From a checkpoint of a small transformer trained on Wikipedia.
Architecture: RMSNorm before each block, rotary positions, no biases in attention or MLP, embeddings untied during training, normalized queries and keys, some layers without attention, local attention windows, shifted keys, gated attention, value embeddings, hashed n-gram embeddings, a smear gate, an embedding shortcut, learned residual scales, skips across layers, LayerScale.
Each number is 128 + 24 x the weight over its row's rms, rounded and kept within 0 to 255. Layers, rows and columns count from 0. Numbers have three digits each. The size before them is the row's rms in percent of the matrix's.

# up: layer 2 MLP up, 512x128, rms 0.0645, rows 95-105, columns 0-127
# down: layer 2 MLP down (transposed), 512x128, rms 0.048, rows 95-104, columns 0-127
up95 100:121147089127129116137181131123138083110122105155102084096122158105123161107166162103149140164152128115140108151153134157132085135132114095130098152133143135133115161135097155128135103107098143119078108137129122096101106123152111152130164183111126131168133154097132124137138092170095108121125136099140106165126134130142139128157119170119159145146130156168166126160177086129134153182138
down95 098:132114154145111167110101158111091124133134172097179124148131115131160089141087108170144148133110128131158066133101139181165121136144158130131097123085114126143125101107127148122112151105123144134143178131127151149122081142110145108148085140102101161151127125145119138096127121095098111115139085092098136126126150138161118139143126120130199137141154124130129130105147088142101087089132
up96 091:126115144108133163103128179122134097127131101097130167149115125138153103119144114125069189124130138140126128127126113123129143101107153116155150159155149149140097124158114116138106164074089130103132131107153112168098128110177135153120110127168110101135124110119168152155101112095105093181090135099152147104158157142108142094173134115159165122110126132150143152123097121074158131139132
down96 095:153124119103095133139121137116168123141131118137128124111154093129092132133139113084094159100137149143124122145149166112141125090126118111149115106108126078139136155100130098063143146190146147115145107096125120116186168112125117119143162132112155151128103121128101146090097099092164140095112144138166126144123083117147142145112085114116097118104118153154190115146124117131081141085119
up97 093:111150088127132112117159129058128087128131087149130147137137172106096102117156141133092162150119168157107126156133131127105137125126143110137134131138119145155101155097108160119132115130134113109123097084133158105123127107086128102122146160117121137160059132123128129142065101147147132126106121125145128115173177055119134183165108132100116127123103140167140130136130166129117117122152
down97 102:150093111128167110142122136153096148098152118117137126147118122108111156116141133203172099133121132175117090131098138157093117152078118108105103129145160134131130129108109092136103122127140162128138163098178123134107146167118152137201131140106120152150126107127135126155105129155126109146129129154107128152118124137107135115135137158157171088147118177105105113125129114152169077092164
up98 092:103144129163159118139112106118124091148124192107087140070141137153115146135125120135075144107144131115087109092152123099163114089118106123130153158147132139144101121114158146120136123143116161115103103149096112101150112131094094115145146145128156133170154086108177125140145136126128072107140155180123125145143133135121122106146159076113154106095152146089141162151158102159142126120124
down98 095:122070143141130125118090144115134100114130116137127149115139128127123099117115139149072129153133140149119094125117161167133112099098127148117107125092069111123102131105153127119132169186118154129118119167146104109113133101189109138110144119158147147130132113131121137159148106142093157103170113095141136070138100133114109144133171151129132091120062099086087160153148102130133156118128
up99 086:099148140127115109113146169139132119130131091120172097099123093173103156144100135165123085088110126129147137149140142144132145137143084177143116141138137127140128144094147077152121119120122164090142144137116143195169133127157110108109110134168151129173140114110123092097176132101111107147104151154113121151151086134137141113159166093101104113152133141142132101145144136098128181143152
down99 087:130149124136152132145134096154121181088133111120143112135115160099134136093127136145125112098107092093122146123107128143133109139116103140144137114114104169096126151170098134119130161119106099136113111129156117101168106160183126145145105139086098116128109084134161140150082175176134141117161097109127147178157121142072110123108134172126146123118104175156167148124109076137122109141132
up100 094:151114092099163122134135133106142113138108121147128122109112155108084137170132162121117098131124153112114140158146150112101148126128136104142116067125116124141111104157135146159115105107136162135100177143165122160132126124092144121124080158108096148114075163136170128127077151093140147108108154125190159150187158107126142149129147124137155126157125161109115100158134143144169089141138
down100 095:099093132136137110150141176159135086141111116117122121079138119153078137109173120131101141143143155113107149156111118137121143099071094151108101113090093119097133080109119134137118138152121140083166143105152134123119134116140139132112129134166149144128102143114081121088108116157156141143135115171174102107122128153137183159122131113122077093131141132150105142146088099148129087125154
up101 078:122132099145106119136121143135142096137116143091113110134129111136102115132117108143171121104117132135123108121149129130141172126113195107158131094124150157153117164124099154127116114133097160123153121152121152185087132092106168127136087109125098126158134131114173108153106143104138128173106073079154136111137119118101191142102164146114152105155091128144132118122133198130114154159117
down101 089:152065140196117150152131116182139103125096128131097099148141099146117151145127110115127147122121152141115126142145132105176106096127155117126139119117130120107167149134158163113133120143074170118177126150153141125145154162146120162139137146148125097128149095121107095108134117130114073105095146114144103129108132147119080120116095106122157140081103156109141131105142087122133109121189
up102 096:129116133145122128142138087113156126144138100125179141128140118121138074134123118111127122165113116113126118104085146120112109139106172133081142157154109116141152106186115102141120093109121158125155174148129148150136149075128120167114123108141153116141083122188153083108147171115151168106121133119111132148087136102104088089170120094090125115155118119118106126109120083118101152114119
down102 097:149133158139065166120137117141138130133109161107120121160104154133137085099111104136128128078116126128152075155164156127119089134127137083165152077097111137138140154122125128106131156081131138144139104152128159155083116132138157147133105110108118130135109120162144164120152145145132125117169075195101137153130146115104135110098134137118153159142117140092118130177119157103120096113101
up103 089:079138173161130118169191097128120128096113109145174112107130100128084151147114088103127146147098143141134155146125145145111115139101120099109104090124115103170151094149133107148131121118121140125128088089156163149145113140112119126128128100135123133159133159084125084076129150081137147150123146125116129134132080101110116094163114107081139115140126157119141104103141118177122137135173
down103 091:153113132145129127125116137114080147150121152145118152153131153152145136126107127139105100110137111072132107106151119149108110118133099148123109128105103102091148151127123108128063157138148119133110113123146124091127104123149114151158100136085145100100109137120173161120143171172132070095161117183098104142134124142107102137119152203147123117082121163143154173124144100123116117129089
up104 108:093140134193128128100135131138137127118119150125115102136086130129096116096101127131146154096116139095116116117131136131145129137137105097176099104148116138086131112105137108164131171091094138147110117155091154111156107109157135159136140090103131121122133163143126126134147160146135122145123151093128134086196108141127190110122147146143141119056113112096138102115124112143062127084120
down104 107:172106088157132139102116128148057116144158173090115134179096122162125131121139103146155090126112129152109111136128106105138111115129189135120144133103124108090106122115114102133094160077121172153111124108138146141088120134173167157135136117122139096131139117081150105113144110127112107137115171114095110132132164166135121140166160126157170109142144124105119130143128135102125144174116
up105 107:124137119165136148098143136127168113097108140148140119139130089136089168121157094102155139124116125113122078134122143115156144151109173134143182091160171103148131159132158127143113139106116118130106144133091182136127094150174145152127137146093130148119128102157158125167129089152151113140093112105167106104143121132137118100128119144160148105117143094103192120162128085107123151107089